{"head_dim": 64, "d_mlp": 2560, "beta2": 0.99, "lr_head": 0.00319, "batch_tokens": [32768, 65536, 98304], "train_tokens": 575400000, "steps": 9100}
Each number is 128 + 32 x the weight over its row's rms, rounded and kept within 0 to 255. Layers, rows and columns count from 0. The size above them is the row's rms in percent of the matrix's.

# layer 6 MLP up, 2560x640, rms 0.0381, rows 283-375, columns 448-479
size [112  97  89 104 105 100  96  96 105  89 101  98 105  98  95  92 100  98 101  96 103  96 100  91  91 102  97  95  91  97 117 101 100  92 112 100 100  94 105 100 102  96  98  95 106 104 100  98 100  95  90 112 103  89 104 100 101  88  96 100  99 105  99  94 105  98  91  98 108  98  99  90  97  94  97  89 101 103 100  98 106 100  98 103 108  99 100  99 103  90  94  99 120]
[[101  89 112 108 183 113 129 169 139  48 144 119 156 130 159 102 173 151 135 119 181 139 157 112 109 188 146  96 164 112 115 104]
 [110 119 108 118  93  99  81  83  65 130 117 118 142 182  81 122 137 137 132  80 100  96  85 172 101 137 102  83 228  92  96 114]
 [ 69 142 150  91 107 105 110 165 184 170  66 108  60 184 117 107 129 129 139 169 102 143  96 120 102 103 143 100 152 109 166 125]
 [128 167 113 159 145  97  84 120 138 126 128 173  93  86 210 136 202 176 127 142 120 114 120 135 177 106 130 132 170 105 136 140]
 [124 123 177 134 171 123 106 139 117  84 121 116 114 154 106 195 138 153 116 115 115 184 132 119  88 104 104 107 132 135  90  62]
 [128  93 112 125  94  92 100 167 172 132 137 136 114 174 186 125 139 110 146 125 125 110 111 189 113 120 185  90 105 149  70  79]
 [141 148  76 140  86 127 130 139 132  96  88  85 172 100 124 110  90 133 111 115 156  93 129 160 115  96 148  58 110 121 126 162]
 [ 95  87 130 119 131 134 111  81 155  90 130 141 148 169 143 120  88 184 119  72 112 101 148 104 113 133  86 101 187  33 171 117]
 [ 61 112 180 115 138  73 110  84 191  66 141 123  90 126 107 152 171 176  54 145 121 160 145 104 132  97 114 115  85 163 151 124]
 [ 94 135 197 147 151 155 141 142 201 126 160 126 154 125 144  98 153 126 210 166 143  47 137  98 129 155 118 136 158 137 158 157]
 [ 67 105 131 147 105  40  46 147 103 114 145 134 125 164 123 126  85 169 173  65 121 133 123 147 158  81 143 136 107 131 117 144]
 [133 133  74 122  99  95 119 140 111 117 135 133 118 128 167 127 119 194 153 132 165 104 131 131 133 114 114 134 183 123  86 163]
 [115 114 128  80 143 102  47  79 105 103 119 169 143 102 117 167 101 134 157 139 139 135 117  81 132 146 144 202 148 112 125  95]
 [108  95 167 103 176 159  60 137 113 109 124 157 108  82 158 136 132 188 141  91 163 115 100 104 134 126 152 129 209  58  78 127]
 [105  81 148  76 119  79 111 123 142 184 150 178 102 161 102 134 106 112 162 185  65  85 161 123 170 191 165 145 143 130 125 103]
 [100 125 140 123 135 134 136  86 103 136 128 121 122  88 164  62 163 133 120 172  99 173 174 171 109  90 141  95 153 124 163 185]
 [103 119 141 122  85 158 111 135 190 140 131  94  85 137 156 138  88 161  69 116  90  73 128 100 127 154  96 170 182 111 149 151]
 [138  82 142 108 154 108  82 137  52 102 119 158 144 164 106  71 139  63  79 138 154 105 123 188 133  62 134 149 151 156 148 172]
 [110  89 124 156 171 109 103  97 124 115 121 140 129  67 142 156 124 124 131 139 175 177 100 171 134 105 140 156 169 119 125 202]
 [137 109 134  98 101 133 147 156 148  71 117 122 119 127 207 161 138 117 104  80 153 160 109 137 183 183 114 178 126 107 127 137]
 [116 131 189  93  79 144 130 163 144 165 109 171 171 161 109 115 140 145 121 121 165 125 128 146  57  88 155 126 127 175 130 188]
 [139  94 145 143  94 103 153 117 102  59 162 161 109 132 174 103 125 117 120 125 111  93 131 123  84 101 160 129 123 108 113 143]
 [ 79 150 109 114 149 124 132 107 149 130 100 176 138 121 131 112 109 144 155 128 149  87 113 162 126 186  86 165 191 129 174 163]
 [134 136 106 103  95  83 101 149 130 141 118  86 169 136  96 145 115 155 111 101  84 107 139 100 123 107 107 134 217 114 142 205]
 [154  78 131 150 147 123  96 120 120 118  93 116  40 150  96 144 114 192 148 119  48 126 123 165 100  40  91 110 129 124 157 125]
 [ 92  73 128 134 120 124 160 123  53 105  52 102 174 202 143 104 141 138 110 133 117  85 125 168 100 132 175 164 115  70 104 145]
 [101 118  65 159 147 100 117 127 102 137  58 125 119 170 151 140 106 170 114  81  81 103 118 109  87 123 111 129 176 133  75 132]
 [ 96 155 132 148  89  85 127  75  95 145 175 157 102 100 105 125  97 113 162  56  67 123 155 175 185 109 163 147 143 171 107 148]
 [ 81 125 122  75 154 127 109  99 121  70 130 106 140 135 159 125 135 141 102 119 167 126 164 123 122  97 136 121 176  91 155 119]
 [156 143 106 107 153 113  95  79 123 120 129 186  95 114 163  98 123 175  95 149 128 115 188  93 127 102 172 133 157 100 108 120]
 [146 112 151  62 104 119 119 127 141 188 110 113 167  96 191  85 173 177 100 107 166 139 157  94 139  94 139  88 137  92 165 184]
 [ 59 127  88  54 176  86 128 102 105 140 146 170 140 161 166 118 155  87 107 125 184 185 126 136 102 129 135 135 152  77 162 113]
 [144 107 140 135 199 113 138 139 107 122 143 105 129 132 172 144 183 208 123 100  75 164 105 117  87  80  98  86 112  97 117 139]
 [ 73 147 175 117  98 143 102  71 108 144 135  98 102 158 141 142 126 166 111  82  93 119 108 107  87 191 120 129 126 167 144 124]
 [149 145 153 114 134 125 159 149 126 147 145 122 115 115 100 122 127 161 124 116 143 155 155 100 145 137  97 139 125  83 137 114]
 [ 39 190 160 154  94  86 100 183 123 110  75  81 100 130 129 144 124 166 118 134 107 101 143  99  93 155  70 110 163 131 139  95]
 [101 201 111 135  92 116  93 139 123  87 122 116 168 158 157 119 127 153  90 139 206 106 118 133 113 138  70 157 124 121 160 152]
 [101  71  87 110 122 107 103 106 163 159 134 103  95 131 199  99 191  81 118  88  99  72 162  90 184 129 135  90 101 122 121 120]
 [ 54 159 177  99 110  96 117 124 137 140 127 138 154 157 130 131 123 152  95 146  90 214 154  72 104 158 122 112 181 114 108 106]
 [137 125 134  59 131 129 129  73 130 132 108 156  56 136 111 128 122 100 142  97 110  94 113 136 113 151 127 115 188 122 157 140]
 [ 60  98 165  58 132  79 130 145  76 177 108 111 145 134 115  97 143 103 156 127 167  94 106 175 102 136  79 106 140 104 142 120]
 [134 125 122 110 175  94 113 123 139  99 125 132 131 184 169  60 136 187 120 186 138  79 102 133 140 115 150  55 159  67  59 135]
 [ 48 180 168 133 147  56 131 114  84 201 138 114  45 167 158 129 191 109  65 124 150 119 166  91 162 130 111 130 121 162 132 123]
 [ 52 121 124 153  98 124  73  98 142 111 111 133 121 133  73 173 145 121 187 103 135 103 166 133 121 106  93  99 150 119 185  98]
 [145 120  92  91 182  72 104  91 150 149 148 172 139  96  83 148  72 124 169 126 182 155 115 129 137  92 125 139 151 113 127 147]
 [ 48 104 159  78  78 134  70  99 164 112  72 182 176 134 153 155 110 166 112 112 130  94 162 152 161 179 134 132 195 150 127 157]
 [ 95  99 140 100 121 108 105  49  89 169 122 176 152 147 132 160 119 119  75 139 140 126 104 146 119 110 145  70  77 153  83 121]
 [ 76 117 171 123  95  49  74  83 136 163 109  95 107 201 120  60 121 148 152  64 196  87 116 130 174  97  98  93 153 103 133 154]
 [111 129 104 103 127 112  97 137 112 166 146 164 181 150 105 109 145 128  95 134 138 147 134 112  85 104 110  97 165 143 221 157]
 [123  90 141  85  89 103 143 111 142 110 129 175 129 162 114 115 129 183  70 111  69 119 101 125 135 156 150 131 100 141 104 155]
 [ 82  88 134 103 124 129 140  89  76 170 139 182 164 149 110  94  72 167 132 164 151 107 100 161 176 145 131 100 138 113 122 135]
 [112 152 147 146 117  88 110 128 142 121  79  95 140 156 158 117 109 142 166 185 173 125 157 169  79 121 163 153 123  99 108  98]
 [121 150  89 107 125  75 144  90 152  77 139 185 125 120 159 127 131 184 128 132 126 122 139 110 107 148 157 166 129  93  95 137]
 [122  97  94  93 100  97  90 152 144  99  97 129 113 171  92 125  99 195 135 162  99 108 144 166 163 144  99 130 150 151 140 126]
 [ 93 139 152 156  67  87 137 155 176 119 104 124 172 122 150  93 139 139  83 121 124 124  83 125 155 117 136 102 118  52  91 148]
 [ 71 142 131 141 158  70 121 114 108 132  80 191 114 183 142 142 143 133  82 127 141 122  79 108 104 165 131 147 117 171 107 134]
 [ 97 162 172  62 116 121  59  96 102 151 100 147 184 132 112 135  97 131  99 150 166 148 176 100 102  76 133  40 186 102 148 118]
 [102 153 157 109 145 118 150 120 161 151 146 120 127 132 113 199  73 103 130 140  87 192  63 170 161 105  81 110 133 129 135 181]
 [117 137 103 152 124  85 145 165 124 110  91 181 114 138 112  68  77 169 129 113 156 152 155 187 103  50  69 150 120 109  78 108]
 [100 151 152 132 124  85 108 163  99 118  80  98  99 136 187 136 119 171 144 129 119 139  77 168 149 132 129 131 148 123 124 135]
 [ 96 154 174 114  85 132 123 124  48 172  89 116 151 161 182 120  73 135 129 104 153 117  94 117  98  74 169 109 119  77 195 143]
 [124 131 146 157 152 127  85 120  95 133  79 134 124 159  97 136  93 176 170 152 159 170 153 112 101 136 170 116 145 100 132 170]
 [136 124 156 183 127  76 109 124 187  97 108 151  73 116 101 116 180 126  35 110 150  97 124 115 152 148 141 123 113 109 151 146]
 [136 106  94  83 142 158 123 151 120 137 108 104  99 124 144  99 103 182 147  93 184 124 107 159 104 107 134 160 162 116 103 136]
 [ 69 130 138 135 182  79  75  55  88 134 111 140 135 129 146 116 148 153 170 116  62 148 139 172 112 191 128 162 104 171 117 115]
 [ 94 121 159 144 105 124  68 117 144 119 138  94  94 111 182 123  87 178 129 120 102 154  73 142 170 143 129  88 176 122 131 131]
 [151 148 124 173  83 126 144  31 140 114 123 128  88 106 133 120 143 224  84 145 175 112 139 121 126  71 102 110 131 135 122 136]
 [129 142 134 142 182 129  82 142  83 137 162 119 131 132  91 111  67 147 128  73 123 102 143 167 102  31  84 150 165 128 143 165]
 [ 68 147 138 108 128 104  99 123 154 144 143 161 140 129 141 122 120 137 133 136 148 138 101 131  87 112 143  86 164  93 148 151]
 [112 107 164 144  98  59  64 120 119 114  93 128  98 172  76 192 114 141 153 134 127 147 151 155 129 121  82 117 126  84 121 135]
 [ 76  71 108 132 175 161 129 111  75 149  82 126 119 155 149 100 111 161 114 140 132 171 136 119 145  98 188 104 177  84  83 106]
 [123 130  93 121 160 117  69 155 140 147  96 165 165 179  96 108 108 121  76 146 104 128 171 121  93 150  91 128 107 179 203 147]
 [136 127 133  49 114  87 142 116 116  65 134 157 120 142 120 116 152 162  88 125 127 122 175  91  62 129 129  75 179 119 123  94]
 [181 138 121  69 107  97 125 128 156 125 155 162 119 137 111  69 118 148 117 156 129 139 129 134 199 111  44 106 142 106 192 161]
 [179  99 108 148 170 158  79 116 109 111  98 131  93 153 128  72 118 117 114 193 109  78 125 130  96 165  91 107 109  92 129  88]
 [156 143 119 113  92 140 169 139  52  76 122 150  84 106 182 152  66 159 132 143 136 118 116 140 160 121 134  91 138  91  93 135]
 [ 96  92 125 127  92 131  90 145 111 181  60 106 140 100 146  90 161 139 177 124 163 102 146 120  97 129 158 106 164 107  95 154]
 [104 148  95 165 116 122 124 122 106 143 104  98 172 220 167 126  71 128  87 138  98 189 103 135 104 140 129 121 129  91 122 171]
 [ 96 129 143  37 144 105  72 117 109 102 133 172 107 138  82 170 141  96  85 106 141 114 112  85 129 107 112 128 175 150 130 120]
 [113  74 153 162 151  94 118 154 142 116 104 150  88 162 142 162  99 146 106 163 121 159 156 148 122 117 140  96 142  62 139 142]
 [ 89  89 129 137 111  76 139 127 173 183 122 184 153 142 107  88 159  94 111  98 104 165 110 131 179 104 115 177 136 134 112 111]
 [162 171 188 109 165 127 146 119 121  89  98 121 111 144 159 138  94 144 185 186 160 144 117 185 131 117 168 114 148 112 138 113]
 [ 47 133 145 115 152 133 138 134  93 116  96 146 129 136 109 130  94  92  69 189 136 153 128  85 170 138 109 155 117 148 168 144]
 [139 122 102 148 157 104  52  89  67 128 144 194 119 106 138  75  82 159 144 161  47  96 133 142 126 109 147 122 170 102 100 159]
 [128 148 126 143 150 113  84  35 167  99  56  94 125 125 118 113  76 141 132 102 132 129  58 157  91  84 120 138 170 124 140  90]
 [122 125  96  68 107  35  83 128 110 147 129 153 172 124 120  96 169 150  53 120 136 143  94 114 135 125  91 153 142 125 134 131]
 [ 61 129 172 121 135  75 106 128 147 162  68 127 115 127 148 176 104 123 124 180 169 123 127 127  85 165 126 110 158 134 133 146]
 [113 115 157 116  90 118  25  57 165 149  90 104 104 160 167  48 133 137  71 181 117  62 140 142 103 167  78  79 232 137  94 116]
 [ 76 158 150 140 104  64 124 105 165 136 134 175 130 135 147 180 103 166 118 122 137 141 149 155 139 100 143 113 102  69  39  96]
 [139 156 133 134 102 135  81 111  73 102 149 163 160 106 201 128 156 154 110  77 174 132 195  98 146 138 137 159  99 124 129 148]
 [ 76  90 151 122 106  96 131  55  69 134 116 156  96  90 173  99 112 125 123 120  98 172 127  97 102 155  85 128 160  75 131 142]
 [104 100 159 102 148  91 142 115  79 124 143 122  66 141 151 142  94 134 127 126  61 148 131 194 138 131 128  49 177 132 146 150]
 [ 73  96 114 124  71 106 128 163 129 149 129 172 122 182 106 173 112 171  97 125 110 160 140  97 136 109  82 127 130 137 115  94]]